config = dict(
    num_hidden_layers=25,
    hidden_size=192,
    num_attention_heads=2,
    num_key_value_heads=2,
    head_dim=96,
    intermediate_size=512,
    vocab_size=30281,
    hidden_act='swiglu',
    norm='layernorm',
    norm_place='pre',
    norm_eps=1e-05,
    positions='rope',
    rope_theta=6760.0,
    rope_fraction=1.0,
    qk_norm=False,
    attn_scale=0.102,
    bias='none',
    tie_word_embeddings=False,
    parallel_block=False,
    init='normal',
    init_std_qkv=0.052,
    init_std_o=0.00736,
    init_std_up=0.052,
    init_std_down=0.00451,
    optimizer='muon_variant',
    learning_rate=0.00589,
    lr_mult_o=4.0,
    lr_head=0.00732,
    warmup_steps=200,
    schedule='wsd',
    decay_fraction=1.0,
    decay_shape='pow',
    final_lr_fraction=0.0,
    batch_tokens=[32768, 65536, 131072],
    max_seq_len=128,
    doc_mask=True,
    train_tokens=640600000,
    max_steps=8285,
    dataset='wikipedia_en',
)
Each number is 500 + 50 x the weight over the matrix's rms, rounded and kept within 0 to 999. Layers, rows and columns count from 0. Numbers have three digits each.

# q: layer 11 attention query, 192x192, rms 0.0993, rows 132-191, columns 96-191
# k: layer 11 attention key, 192x192, rms 0.0992, rows 132-191, columns 96-191
# v: layer 11 attention value, 192x192, rms 0.0705, rows 96-104, columns 96-191
# o: layer 11 attention output (transposed), 192x192, rms 0.202, rows 96-104, columns 96-191
q132:521544518492527642483433552525533576528533532438512525494505459477494424460517457512500517487516539406461462522493453492479533540541496399516464516550556442493432626561515522495492480539555556552515467532458491575472564405506561564492447587430537445396482503496386396480413570598547479425
k132:542486526375498568581523557543502545466427478487497405497540471523442529510511529460542482483451506573427555499478424472506480501530572415474508492441545483510465457506496598557449537445519471540491460529542524522429465365450480550452449506515525546413434540501404516556507463500505497495
q133:500490471528473516497503516483500482407471450485522468468592490573512607578564569550430428442521454484519586397554614473490399666581320549467529516512418518516548450476496434510446522536452482537560521484426496472510442582525445467501544519492516471654498500603475468457459507435444519461
k133:500574495497492528465451571604611520452484507517544421517464535477571585455462434605446447497512617452469509423572477533554464520378545482539490464581452486440478501480499542436469477545461572540649567492527476488488543643518577492488476497444529506499490473520414563500447516538382504419
q134:519449527463451515458498472544545510482441459526579494530491485496424472602527492442473490451486483487498562454414512409501529554517558433410499526490548477544512533510496503519516522430493483492451551494515584446646492509456552568385487430542470527516485514440403616519454549498447624486
k134:478464465533448559544489496519466481516556493399542478513422443504564477489402441464537458485480569481528540495538525531497486546505420517578487531526443452390510504549480492464567517460477411551520594430513448516588512501497533566428505473491576447606530461496515525507579552458509504489
q135:442460540459527433436586567560572558448549516523476432493457462478475513426493490513528421544477531556550426403511523572592428580556482454532545500500471488414487404463459442457544472507477507481561532436484531445525440453524418413557501464604418436557520516477586586477539469502385538528
k135:544507497543581492487548503536483522499551433441534527512508513464438469540541617566510537495536530487455510482568463483575499571537507499431443538489502432530560510444595474529561510503462505545515561440489411428527534519431601555398554420554586551531534531553395570553449523437438523531
q136:594518457429530519590575380513503582530510509475546662512496452520491440489468497483500587518618518529497465562519489515465583459455504487513445512493470486492513559439405506527494493499442504489526572506554580480471567465513481473483502503534507553514502416451332547474452461513482498548
k136:546500614455535497405567542369439612532556499543543489598537455581460395486483533551478515526474489485467481489479510510358488461572517493497443484463572561440483517507506537517526493521482566501475474496511493521481480398468525503498520510506508608463517522549561595442655512528548464486
q137:447499501515468432515479533562508518505458442542511510472515480444503575506537520458555453480537465587542452496566461490440547575461459527548467483572491389573495515623421590594516488417529526488455453511549519500538479535496474471634504519546533564467545516433466473618513460487439538496
k137:570482398492506542529470515477531612527464500497485441463511444478460605472551448479460561435544502535587531452458515497484417450480491572502430437529508365578417528481531504528548561475538444596493469525488505525506460378501469479496491520619552448565526476520425446530506353559515457562
q138:444535451480552525510509483414493498444484494468418527334526554550551574528414537449490559488470481499498605525410415466569485623458526551579521492550465470464504576441500471488517471544514435442532460499505537590396518476543543417548523569516583513449517522546453530425501539533609569497
k138:508491412536513525515474486502401526552524563496545524650499451473515562464390395522487465525426463571545594526459476441500534593485489485475520543520472498517519595484488460525491530544548478442457480491526520548432462485570518422481466571478485449495532484520594404575539563535570545534
q139:440417616448542574517575526373448538508569571507426483415465500522550553531544535519498470439491551507442509455393477407456461505531533457473472439496533463498433484447426454442533486487479459465448462545564553447441499467492575512500485430560570519458527469496472550423600472510515532524
k139:429449522389520472516536479446417468479554456507523505450576526527459547566504569489448499538519431514594596397492528431493473558472498534514584428523555561486512476579542464450488500493406564351425462574546564520465573522509531473529533477478447489527526491534465531454460420538485536446
q140:564521490580485582515555460490476532503527387487463454563460463506384484456527592384462585495451592451453530487514432515556455494562495531491531535501510507615477510511554508513484496449546512634481488499564555462561565538528599459455474394517604592464457465528472485521499488537543467537
k140:514500603562512547469493551601397472553496429435549385491496454494478458467411582555493535521449447379527454515644462489528466557479476522482540448452485593594476527494468492578565525555463580601490588505595423581612518562577497473500570441453608517531515431430407434490399351586399517536
q141:454491482538474434477533452513564489569555511578417477535358443535523469459614509500494469600453409606504428543356505501535522481525559462587492437530543508469429453439563427542488430434564496469501476533470576452493505415475590482532518487499462531574488522477606510529554575515596475518
k141:501512501473510593479592428523498507479431403487502440407460441518513480493436573565589502574384468517515587558420458536538496576484440539456493477539506488518451516525512546481496506477493547431475487500451498535469496472497575492472504406533533551477506485495517541586486433507479393505
q142:538546517448544456550528384478498429497507454449551508397512388503509610404482516437546474497441401458605423438474561452493609600471545534551551617553380423499508605438534529447472493476564552483390565512496526518549501449566469548503479532449516513455643536375524516552374479506488501529
k142:549522502498518521476434479520516549601402432476504516497491369489430559549504512505541516464406575461387413491530560469431498461537572500512558539547503443514429513437520475423517526527504475580527473525436513566470453480461463442498455512484498485427534542467465522534472553455536441467
q143:484538417553445526551418528473444584405576589528521483541509541443462419536446545382503536503518540430619512525531514497437528419461476453506470518431578516532437559586499531413512567481601486448481330496496544579541419534578532515447506538451506515463502493562540381447601594416536505461
k143:503479550544518578498497511553560393502521457391520435445530487412528591473575530534489551477438529451493389466511557547510501549508518528482485612444456478508491526521555464467485453465453405493500515583470491472431522469450459440463508497407561481476523521514555502533472569460464513551
q144:513535460501500479528533435441459527539423506480468528469482469552497533587513505610515474571587657485448451537503502574435419537507557500505404528548360474526423444362368484592518495475622548522392555548527526522503555552490545479543540526508566515515506593507360471450645564516501593453
k144:461437546581413464523440370477384437408353481621487436516289501627397523527487427520378515428476529394470402482519485666431550498482613432615570540483501517514544527555509522492481525587535556520455516468466466554444598373491559442551519558519474550494612547425549468497489475534557361418
q145:456532442452493453508467452468504552491534431484555591395429507561499526448489574573544428500492522580569538518521512476396464498475590643419419485496442441491546574613540532544623484412471454569491474443616589560574508548517487497457547481527454583479443451442476582496442516535498440575
k145:455523463487402564617490488420441498397575454565486437533433472450585507560415504496482445484539513488434511496483489564375527469488516462467451597551519468535536512436495529388460525470424502490469538578552497512503541553583540402536458544521474575473543551411445526471584558546552454537
q146:542463487538497574610400540503598480464403528518511347488477580551419450519491475458408588560534529317501468522521499567560618542494530517297505531505537484524466468563462522506467527532556496468509395497475552448524473593442536589520406486543473419450455554499458544607528530440530571428
k146:493539546468543586588487584605433527528481536517530464491561467520487617361561468606522581551397549493520465384530484488408508508505480473479464510545494480531397549477603447443516520472509481503543496459614555502439470405572449452510469464542511534522500418494437497615553637558484534428
q147:529470537500573543414468521474475490404536513548470439483411534502521462472591529473477520497540519496541496520516482472588486583513482444498415435528463410441453416415410523476539566505529507632491482448501515495565479472494507485531540401456501516502458555417564555552528530457449500478
k147:444466563546498492525323477462310596501477536443512458449414440467510459477599529520510543539512405449512426526539439525557586619467549464459539512577507373608431509445471486550526447466532507622403545427460499472567492529566499388532550453388564544545399426403501566412443603516534453583
q148:478522593505446492447464492519436570486467504455473470576510538444602398474586510448549625570485540513525473540471434410470523462506472493374534479596553550601503476537456561559414617512550507527500395537571495496535465572476555623524446408476531472479486457560452454503502431463528540529
k148:510498534476470533541467461420505529441523553538503531466572432484455488488560457475624574561412502523514522528449561475508592450543530506515378496512542420487427480514491549487509490510524561503437586451462552470530486464556512502524435551506502398521513475427523518528544480571451519455
q149:418428578386543504492571547513556587517477417585492482417516393454503543594484603558531472507487508486521513581580518532509572651474550409482482506577465467545545617367364519559474594462518546424554591440460517450441585525516518539569497445473589439502542392517483440474434449443518443542
k149:466371518522510477381481553549471497539534504534406368479496492533413494498602470464428484516475579615603489499511397471430542406526432513442542502548428488572474551503491580504475518608543489483533580510517488456515503569493487529479458439489502454500619417467511587482418502435546391527
q150:431526460519490491524433482514434473602537622448639515624513484458493537444483462525453516491547596536397530557453408516379478447382476465563462524457556616663469445628532453535539443413467508584472492591522518545347544472427459621455547487538401537473486541569521463539552573412574457457
k150:532669514516311558486453469559541405552477606468519491587503475536494628500386591498488426523504367478511546575463433498454569412426456516506536443416560521587483544567513447629494509502510505501504455515466582534472531430567509510531377591502519544432463499444447505427494506546477551475
q151:449530565480580527469533545511579384415498435546513449564495536625524635557501431559445538533443503515524436351606600569558485464556584565484422577395475464429580511398484568493511475536476457387517621483418463412552540469460444415513446597531429448512507537356654539332510467608507559449
k151:472516450490535497511521512528478477439463487470559640588491574500500475490458437508521580455559537474527504521545527527433432396452546584497533549477431545508516433486572416492519427496489478518560576443507452495400507488459500554583540462451365430573514545476570510561477487620528478566
q152:517453457551448573485439519539534566450497592529566533587542545456552432509448533482595509495509488554549546522528477569544510607507487466415592431436455549460494514540458394409457481506517441554565513425500488446563428612473475428483462543533497487447512540466503508545570463517502414537
k152:479404449597513541571554544547462516413449448633486559527512454461446495478500519536526488519470456661437564583479477474470503516478629536344466424514525524505564473464552400592522588561499445543463461618553580466345407487513589530536492470453541417543435431525452408503543556462495475464
q153:576597512498562479438504468574675505571555497539508526538558547471478488517504531490455472576456482445469531492570566628461501486455408526464503450576482471513464487557545503407503508376508421545444463516559435422489522545612436486447496505382483574491524524543452483612540417410490462528
k153:529462377500419444416475545476464442611557540557461441449499399472590511457477499507422564517475460568441423453515478578512446516380485519491471500609475565509520503492459534445438465506466504540471524496446506461489458495492552505524482574416545490507503473581544374593510378524484427541
q154:346451472570420465484520575581484403497508548327478474457496507408628447495477503526530366562537548522589543550579464477565463512481559477372545390441541535308566563510397471528493463522489522569483549464501510651467459551490514458460491439586487509515552479543506474462432605478489539458
k154:422563509571473590453391509512452593485514565562476577543412591417492514521346436513526480507570452541461606466606487518527546412448540454454577629571477429429554497403548535503422513476467505492576474480496600537421513510544464390478472456482455495480567492434446362542594613419475572557
q155:499510423588542456454646527434442429421519554547588452555382478484478494451467497448619461494529533577410458508482448509573459553495418479581578558490550497356574490555368492551469477554535483585526534574498556529370502570481503535516539465537411492418405473530541493548524412529499496586
k155:517434471555517449457595525485444463431537390518477486513490562493413400459507547414547522478534494491454468410531473478543516477541492517424514369476390505462548447563502580539565533561468490477493472473498530508435596475481475520490570556562518458479458515519593511606458503605428461469
q156:512553530457552471468606442510442466564461469572529433514511425448564409502544506472532647452526468551563488527403495451457529551457542458634475499535494600463567530421488453480534571506581531455547526570567522483446481483565478603482490533494478453456545486490479451505391483413407432464
k156:484588453539509444488499384446515490530424505507494489518470432544511502542569541397390527455529543503501532460530556497524597473517481444561414582482396592376489422444507554517548511556524459477603543513491493468482527500478522527497579568438460549412531513471531475519501511445500461524
q157:694411463420505497540487433397548423576570439372478492448545466437590543506482437626518397442632493549522481576538518514516502488570474640487488502537450481422463613342460496439485538678437454539478538490563441450523545553495464471541411530459518425524477422529527511406431521510395518571
k157:510509488493440513436476508464420549458464500565534449590423487493473521588497551551418448526599619528422335526614528549535497518532546472450498431573557490446454516528481640507525584512392525560477445492473504506534549537467357635531546469447347481449447509581545553459530494456492537490
q158:430459469410616467507495534448588290484541483456531499395388472467485606493565531592504407440538488504556482425516583568518455551369516477483558602431413485502574487486313496469477616529471480588520652432548520543559487514458513471567396445666517341382559509465524475511482530454492456537
k158:439554369570470470368556576500497420468483448534464525565537427467518506409540562499548539476464593441469426486578614464440427481442544519461458454482436422709481485502464483542431599497484504519472543499572488411458502612532429488481488447408490443535485467440542495439453503577503501414
q159:391549631609555509605430458425484512542574539518538355481499379516506428549484512521579521481467512536442570550505443490615455456615465526455475396520599559370462490500453446599571527397553470526506489600444480475408445485479587407513504601512482430597464536554471487392544614564444486500
k159:417500707569420550411556392414433568550510496571461505448534509516536572566515534371423524473483422549453507458571521529472523555482544461408481475517536595482520448542451484486489531397474470460485523609587496522418564400482509574579517493564413537587481529446550389570489492459432486514
q160:526492417474531421605522401586599491554517481539573460539541570524477522503480444363434477485461556438538471652472502489484578341483497441493551428496516501524609503551582508566475502476484463358453643453460535514606508479544519551476505532455502599493505466532469473502565496501500411500
k160:541523505400504435539578586574439354620530576288493526513558580484534432541552480528512467479479536526494555580499469516397570487496478572510448589434495457490506534450505455563536449485493474458460566478555563549575529421542457558468455512482417432474577603506477416652440391628464459566
q161:569511549484505546446415488440517439569534500502535444574514402561560507545450401536461594442522465513513503532508578511491488562427532435551590398513408492516514523499488440396557649513483487557485488425458452588446483497486605464489387554471535472619481528502468597600500408564427524525
k161:414497502435535570482400437503507465520522502481477535500458521569428445581412560457460511371392538448513527610492475516492595553475449519580479525539515532525585389435513431474482524549470502490525524477501435459540456498448470509519528510448455486551496396429485566441625561529568456438
q162:422570507602536424462584498373520495460545500402524591629480540474565510468423525441527622431528425486412373509544480489550506452480491443536451516499656493636513430658407504544491603421594464410469413525462523532510499346456528539549543466420390453457483483564462538543589501511560518384
k162:507548498452498464527499513405473436483441525325468550566392473505515407448522562503533618517399503443513461488435490366485525446539433445440498493456512440507506449535593578574631478478515422590456505500492482578518538420515534557527546469491587468493459477532502480471575491587432502529
q163:466412561471474535518544439559374510448589453537445516459552391474543569484528555538529515534497510447461550483587585605561553476525410530487496543549512490451516412499512506539506423552505504510380611416481578385540512508443487508539433537670527479491427488372583519419399490543514426499
k163:507456561489529467604504535546453469435529510502384473465542593434490599462533500447536610535532562530427404496537594538605526420484561483375402435423543620533411391577385486474614509412532560523394647526516535373508519594422486466436553486606472557512426470444539521547516497389543542475
q164:464423491474509485541597450454537581494502510651498502392528427462541531534575507530550473539485569447548532583516510472501473570509503558360468455491470498503546467471365477392468477478457509483372587473511484407428492472465585478569502539491451629471479558484522597474395507522495523603
k164:522458450526485494556517570548567571531556453561454444413520430543420447544509428583527546502516500450516445565523496413363638519533656550389494501576619538549435457501516495529571433446561566451457599416550460505571506431438469431510476585467491539458478544419584495367440530592527492526
q165:360522478541547520580504529486506375582553406550500512454370593560479517512519526488588496414500539633457465611403422436413438486498576455551368441540459514553504500396568449656485532359428509456563595547513394533548546547496379552427473526538527502474549461580601576565468620556538519497
k165:460573502387515525566515472486556543575519448542493557419532614523459523553397475401516453524544579576526557548554501436406335510575445520515435546555489386489538492484474483484438591469461443503531510562554446525529550413436397548629371359462439549503570616554406507538504465492494518482
q166:542491532386538498408477528409460505564469519496502484502447481587489504390509572547434472533480529464469491443387521517535460592542547602469495450444417531587552471384492474476608344439407370598543563448499425512407492491453512404582491590578529444531582416513475425359520533479459433569
k166:470555600468473505470626532446505463416525500588505502560518463492460483509473511501491305546508445538453600514496554486532465527507570418520639534529514529478489576478476455446500424463452461550496386608490507493490488528583450440626500431493532544605546538563479560482500428391656464450
q167:469496508497449620479576514408432569478505464560469520477453542537489434627535458410480571522484490380506569451451472534577480455522459481459483509569581509518523526494551494591560558451551505513522545542556577539557487504581489515503442504440476469479490533497350490499533491403540464490
k167:440523579509519504526480534482485533491489564512547553418525491542504523521604501443469485563504436471550485451519556435446449515450361374590395408415430583427472521552610423599487498363452475470517503597553419557548546523591530409473513530549542563443409494559453479505450502409475398457
q168:440460559515507524553435578477455516601522546466471464512531527464454503472478424569552499498374529452532375497420488542507455571492462440531531457428482540406511501487487526579463480454430403393533606540580469473551529478477512516469486464553563511461589423553394524460617492361494490505
k168:486515496434443461530498477413308450509516531546378493595462566445552531509433430507500509583478610514515513500476524511600352510519424512567630488518384500421505518530533530510572537403450487433397449441562678541589515466504480530497504584435518606481545516535457502503456445609485520461
q169:399435521546422442489584547490547609532443433513496584609480607518529576485497410505538578499467494503448496506508511542453490443491562499540485596422532570393473479583509552448504549426484513397559473550493421428534470506466569522550518522480560455507556483427421485519503522424492450442
k169:513408495530425457512500497426420569509495485546439580521621562520584497441502424550539562475511480473474518514516582503617460510518547569501493608495471432561493448471537483451600565510528469522576554594505494361467479426405509430533530552383521515553530509505491464552454427567416500494
q170:466569588527484472478452484422482525572455498488543540536391406563427494498392534419576576558516417526488559553572545495537631513603615501515601578559480458466472545442550537393573522520458513561416559497435535485518520542544520402545533434546439594503476567549593489493459575491437556494
k170:510520560516565518479408487515444525545402530410512566451418574514505507511455504418553383404467559473442609406538517534454554569533535572521381530501539567476380501565427445512557424515484452533468642504417511526547446577385538527496491461538470490481504518523561576501603518529447504514
q171:522547520441469507464569468462443397499533390565502492440474425486410484564563471548485495345518459503557557458540561505524442526503463485503421423522377402449584566532559560507558493605451492485449487509419534535494508480520470440558533523576400484462509451500477537451469542468472543510
k171:536588537489485566467600536523592529484520540456453559465516524406468471559431516449508493457537502514594515461525438468516477451509560474444550539559456539502462389399474541474549468348445477389535510541520416457423451554399470430500555467569515526480458473565471617429529455468454515401
q172:447516571471484542472442456495515485469489565559484526485496383496548521516495585567468580484618316464491455470481482554569448515587439590616571513472441465462531606413494486434512540673560599530466438498425581455476478528556513449571484560622497372495515497525499434425468504539448533423
k172:502442566385485570513403488390544587455433419605620427435507533490439442410532599482417508489561454535467505513428456573495496509478447465433461468474439488415505316525507547431462588499538459516486535547397507465590477573503397548584564416668482552519494487569551470452582492544405541436
q173:485482447446449480563505482477492481472432532485465503544524375577517485500542615446480484506555492552462503500530482421425557530462576545498481533487457472559390583434507531338489497362484464478523557442481499502489554458554501485447444476611493408485505478508490705497541461561514546508
k173:541447458528518577491345514493434480511445559478581477519506411467457424505506576422581441450561543598518503456522519465454461498521517474495547528505409418587452507495544419375422587549515530483548528478565468578488512537381530429497357458479468518550584521526476459495589464481504493516
q174:493448465516418502482534621441507527479374514463470436491495519499539476441474445418597461562503549451429522477566454478558522509519566413466451523572487441511482433394580464536545515514538547431431504488563555439634514446569471485558615506600459600580504462506483549574502411665487516453
k174:554401533490463407606502574458460433553458521389484502435545565462553567451621489545552393457423531542472429451515457391516468552509582410464417467477456505623479500580543506523490512450489522609470461397585507594540452534490477532603518517557381499554437512557540449503506381490489455374
q175:537526397545537499516454462614466671510484541495525431575478551552519527424418509577478540482487497608490587645423381464507417459502548476411496465507474660609559452574536413537546508573606453475617490582470478412324408586532572635483559524375481498528447550547602500510550523431443386472
k175:583506515496432511516536459547409471518477435492525503484540498540520567455483412462470385615487341569529530478387436595448681484451473486563491499472481490374532557581452527455578471615525464400507524539471535454507547495617527532561465558481403511423514518384501501538483572505534419546
q176:497446403543507606531475432552487486510478473519478487552603520577488540462501472488460420580443513583517588601534408517505542539529556511480574411582578550693524393665457464341391531385476483585492436500425473399482492534361456481582503550547491560463363498404561496582529525487539395461
k176:522526345607399618490506429577453439437501546459487524388725416543390552447406382523558521515430506579600552522533476522524587566570448467411535379495540527574515595645425403495480561606535440533513474523549472482490480435434484496502464436426557442558356438452413464417511512446549490503
q177:505503504616586470461427491527444533549490481473532520537544498572463417507548480427532579597514526521502442577524405381435442408462599521418524597535438517486459428704544390567431456438550557482516466467545538529463505511567449528442513474519459536531524462457470400602577549467560480484
k177:475578553584598485554477497584537443608509473483417588524413530595527547500515525484503458571538510498459545521470485437523587576498430538587460503533457392556525444486449450566446445531477540521517532376549576559570554431532414592550391498511369529488535451491402439423507460455443489494
q178:540510460449504526499487590549489438455373529493454414385455487419586457443536526532619443467620497473506444550551537550589443409425599473549559475583427557497481556539399507532565423455533588640580440473557509514497552483546580499625459453575486420528477488546459561569591470466534494503
k178:409470520543491559533449421420540565485523487644489349450416440451578493456442433467509518513441497396458370589480447578468517420563519583434535493555401391471589618387557581539366533550503570464449410486464484523429553447530496440509479487535495620501491484517588516375577522483540488453
q179:550443451482538573511400515430461412525466553491451519614581553429557548535456578516547498587439463511669443509546484447410619519549489492490489532556629542611491390546557606534419571456462507430470403445585554465438455493498558479540378529565528477460534535492591364425533481573527447536
k179:507445401584586488441473476509479452414390445537476477461421528419557497472591496468406434484467566518451473592516530467496524492540395499544514444491514501661471496488554523580444484428512546553526542523531514460411423409570519561474473495594591450548454449497480486513435463528424514596
q180:453506491434514530481506457514529426511562430469580463440433508494509465523488503527506524411443567454417435481569525383442463574489408526475382409565515397604544485505440494478442622652529372531389638473545536395552524519436446532428576516516456447420520510542486488484533562448468633464
k180:467544479317497575560460509431531524435475462440506594484454508522440516479404571443458460540584631385512532497613494514583490485438419457537564471550482408521527481541449470628578548517477440483469550493609556575513560567400455471529491556513550464417525555490466535536441482496486475504
q181:454530544497527436408527494465445402439531529590395430384472506549527572488470578466558524457559606437486498516537528546611523588474507571615628560592507500450507560510463599438538427560569563576548537405476534460589550494470502442468464524687587602520513506548462520484435520570513494549
k181:388408558543530524497403542464547463532430499554497458484397502513502581459440486513501560487455553512515486451547442512490494513469480484547482463661522531431540575590477499590456557427540591506355538466478494459495537553458567530505502455551594636538491532542511552479505453506537501514
q182:513525539554442560504516544478433585419326522448461504492513513483503440536399497465475651488485504404462554600564533565459503434431584479494406507377509471556478411514559508461471461487463462495604427524479483491513451612555534513511532485329469468500468443510541520523562499479498560450
k182:506500551551570477575370489505416584528539631386529497499424569494556484459476463524470454508500525431511474532493560535475535498437540558518465459326508463533561462503522490599477430531532403477584546492494499564479407460470535545481497536519407452410436508457606533486613419494463532517
q183:491467614510506611552417519499510493514537528457485434396471542497597451573470471523560591498559387463549453503450454514594475610477476511623496513555427586399517521379469512512516428522410514394612478528578492388597546521496523400599450421534382409467536532472536545461446499582473500552
k183:429496539552501488501435451457470755567561572453490492490536510416409494557637525420531557516445538499396420470399522469517483554446459609402488429441528538504507537599539553504571558503500518458545451531464521395486528419499508560557509399474356536420454499495495587422514507579560473535
q184:495552463540510531546559547468457609503493485611482489500524539484534331412477543512602442446456557493459488511418512493523479493406548429503509448526493562542468507503610380609520513449525542445524428501494494445467573532368592539518454496390517419526564563631462626458519526508634579559
k184:423468563515609490523404381372624602564536545596477437438495479616461519420416585449466501598479451447497544545467467506460390474449500510545517464422476530488561571503596553477413523580455472433473398512575471465390462456505628474542408616488534501477516463584516501439500505558578501499
q185:565553496458490442510434479567405431451570431462487469548409536482539467495442475427478465449379506442490555444544482449498484473554606485461518486549426364468524522419426530545495427505493588401431578441480506571394458543488497591458594487465507525559586420631482450573518465413523474537
k185:583472463467557563539628514519537471454483426447431451614373578496479544544445464375559528452450453490511547447582480538505500452526512531569661485575527560461460466460476561534451446560443469412488479570589601541587459487474444386394536519630470451456583432556437511602582427378426481425
q186:535440499415488541494387470465462480433526486503544531437436468401492577557550506485561453516387436425494492339558521517650495434579425511354595563529611502460467468450548464499513466403430487478483526484455601523569503562461455420568541468606512486552510525531620611495501554624494526515
k186:499522457574470539476477529510465495452502423448445587399533515338433565454517467373597564508409533495471511518560526525659494476552460476437497514495606529651387495436465386493507444446506513522501525493497514476660581537512550475401501415578547469506495500572558420339421571517479539531
q187:481432493602534489536555454527479666417477490538604585579413475468439486502378527384469589501545547578548533528459447443475443508524453526509520482542460408550491387492525578520450461613616492461504471590534589515498389573415487543470630490541464484516451525460470459346550469496561544524
k187:493485473516436607601526452616469426373450441512591461451463506464651497461610537501571507392528530491593487437486434498434543511478540438455425456398551445510498507545549444578659453592510459454534609583487553446425523507393512516512604505559460459470574482468574588456410488480498480540
q188:458526495590486552533413436547416469445483493505464516500544587455467450447497555383549543575504594556559456546447508526428496479498533468573430478552443466673435406428581437416596515499510564552514378548518449586500508470557506514549531514498435535436333465540381411488510501488561556459
k188:484552415626481493532446325522502506448579542494511368474458548479528557469491463482362516431483530475614601501437461531560448461494449475496494480435436449442638455551502409584438500556509524459501417519540590603447460517446530402614563595497421517561442477502515516470521437520504502397
q189:714470500538517572466554591464516405525537475581452459526434582630502547542462513380496518461530435577476537449385582441584494549430482524576507589578488482498594483579567540537451506560555428446464517535562642570494423580560510533440450466387392514533428549498359527545553432476515449424
k189:455405536507537539433551471526557503422482469494571534474386454515491506470505521495510572481532550399559445460417500649485553584532535532585423406580398525420481503524588466513646373494526438542503632497516506464507500489489585616536622462466606509545432418439486663401427405483526448487
q190:524484392546498442423536531477428465564423440416565580406469447506440604516523434520511389434543419495473620459455559622510460549457530529584519486488538465582502453492527552503459482596412524583496587530491466450461512549464534460493573643531523458481504492450724518491507521546435466527
k190:619457481517427509546568417434543494443554424449508561452633499525513512441444372422446422437635538415416553519546549489582483588515529631448528475399482494531473463537407622598556525527468376560590436580543396378429532536511408515471557445570464469474485561503557433563579483518527519416
q191:506553462534528511510459535513467478408432600388500563494497482479447553495578514434442519449532621494609507403463550545544631497463420406495532519394472444560574578625538495394488511552512534508465412512475402488590468448514450490540453497484611425505518544436439484516563441426548432535
k191:454566510556473541442601551491472482379538517476451444468523442489524473473447504607429557405445481477562403533515475418521478540456531515441630515445461517577542479350548489379459530495547450532554456582549420463433405509546515416379613574442579522532469446466504429395541554462489519525
v96:507478507513469505571499476525488510508571618443546465484487471487509525520472511545392620468538576481457461538566451560448414417512424454457543379479504490591409565569509464556493446521473442482488417559493488472466464469509492500473460528496613509533598481544503487528494509523527511454
o96:519457445488551440509571507446544502477469407505521525460580484539579581503471533460535502587349575470584547466529462531551512588495544525488452522543450568452476414403427450489473519529545608535540561478393576535514474521532419482465544466492446485486475489515456613504622597528393459500
v97:503512570504460515525542583579582437524434479477565536497443446464612460479441528627534534518581518477520495549569482448485510490355598572570471528474452511600491559533505515478553547526518523486474570535545508452466441506513569442546501520541528403483521535512502412493592572480531526514
o97:508586480504557523470457507422473518484578491481426543545516604497452598571506447430469504468406518517449523479505521436524481531478444462480461472611459524481451510466459455501475457481442490511508512434474452531509502546513450476508628511498514520527495526498494608381551424455527509474
v98:436465476481527549409482524522471470444479431438586520444472562551558397461425441483467569466506434544482451508416499472508427508567591488475417482477423556453591442496575523520467489469455527401583568445526466558525508529582529497517509488522459515402478495493458540510504554559531506559
o98:425533467522516582522580420513516551485558519578521543518452413535485527475489519526481456491635500531507468488490541457541564497525460491401554592558523519611492498441474433471535604484575526540513524528547486413471496515438462495405474508518467518436402558512562415488519484511404474450
v99:542430457501535508562507504562448506421494499567493497494578523465517507618556498428460485530442484526534499550477491551564495457480386436514500506449418518546533451485445373536391471470561418478509435392436472506430561537481482479393461442553547467500421466489510463485497503453512463557
o99:436510535571523445517454528564427480594555572493522446530458554489415498453407451555474433444546465482563426512626435548506446525539520473632446555544483531431562444501518507543538543557557515554546466589484550537500528486481457482492431510434461523568514546537514492562501488461464510474
v100:409436550445490527396459546540575477491447545422548523454559549518451431455574522501477475553511389527472507528625535482460547512561607547427475481483515511522463502445563522480484488419446486413512467509544464513561449511382587502541559498540516477523476496488511485476454462534529490493
o100:532548579519535526516418455480484487515498540554486543505457423575474457536546531443490543529542451525532520474506468501516496425487476434533452461509434503520504450553437456556492486534601461512539505525551563434364511521525525556469496510528443545501490517492407465484434396568464421480
v101:513532448485448521508486461466545476464500473572579579480554497425404576393546528532606444534493522479566472490539462536531494493466470570417509561476406472584480483517478474622431435492540520557442471548416431458510588614569437461575488534492504502528459522462537494482466575466517448472
o101:488446541532492491496545434521491564553555474499477464452538522423587432428510521440510645437479497538399538454483512528429527577483478506448541473536498496495554503596628493403449553598443522488498490537606483436523447489516579519458475477473508547469468495496464532423540532469452502432
v102:436433478504517419645392468449533586432503498538421523476397660422551569512453459528482574548512498550528443495442448521498452446462435448517469414442527492468466470427534485586592547499537517559417514576486572465430540520458477521478609482512471475504518380579611410525459429474499560393
o102:422494609460574460452510514489478374563455516511444557432477319507543504477574503614597374524486453573386435461491507465510478567521481511511562584566572475447465447540415571464539415538471594538438556460436432545530459517502577541475535565559559422514444505397446484587561558534435433632
v103:514510523399469480454489550428433554535561508460547487518513473596504521405461501592490507513376529447495385452502447438510459505599506511548559511489504448476512517447510627520567566483525517490443453565469520470515499532476582516527482499454540435490541469491503508403505469422484441438
o103:355482486492594526546524472528535525408446482523482484598599495475495514508563466524504486580564515604502601515513548476480438553459576406518499512432514411584471459470562402509443490469527572439468594498582542501454386474550505513513544533525581574468499465436518523449498603507487532617
v104:454499449457522521450419457470453455453438454455457590438433509602516497527456587510404544612528447518532592582497489442488568448518586535481488409513442522512482459446569556415568599534502461551530529521483527522506498548446453530543530503418489548566602430476585455498561335448463452478
o104:437514564483572518501504440489572523513512503490469448399461409441481447467487515491557465611464531491475473567518446476460510553465618464422505479597577461422454637505436504469550428450548543447466420483530582453446535485513592548549477525592509527428577571492457411492479527547485443515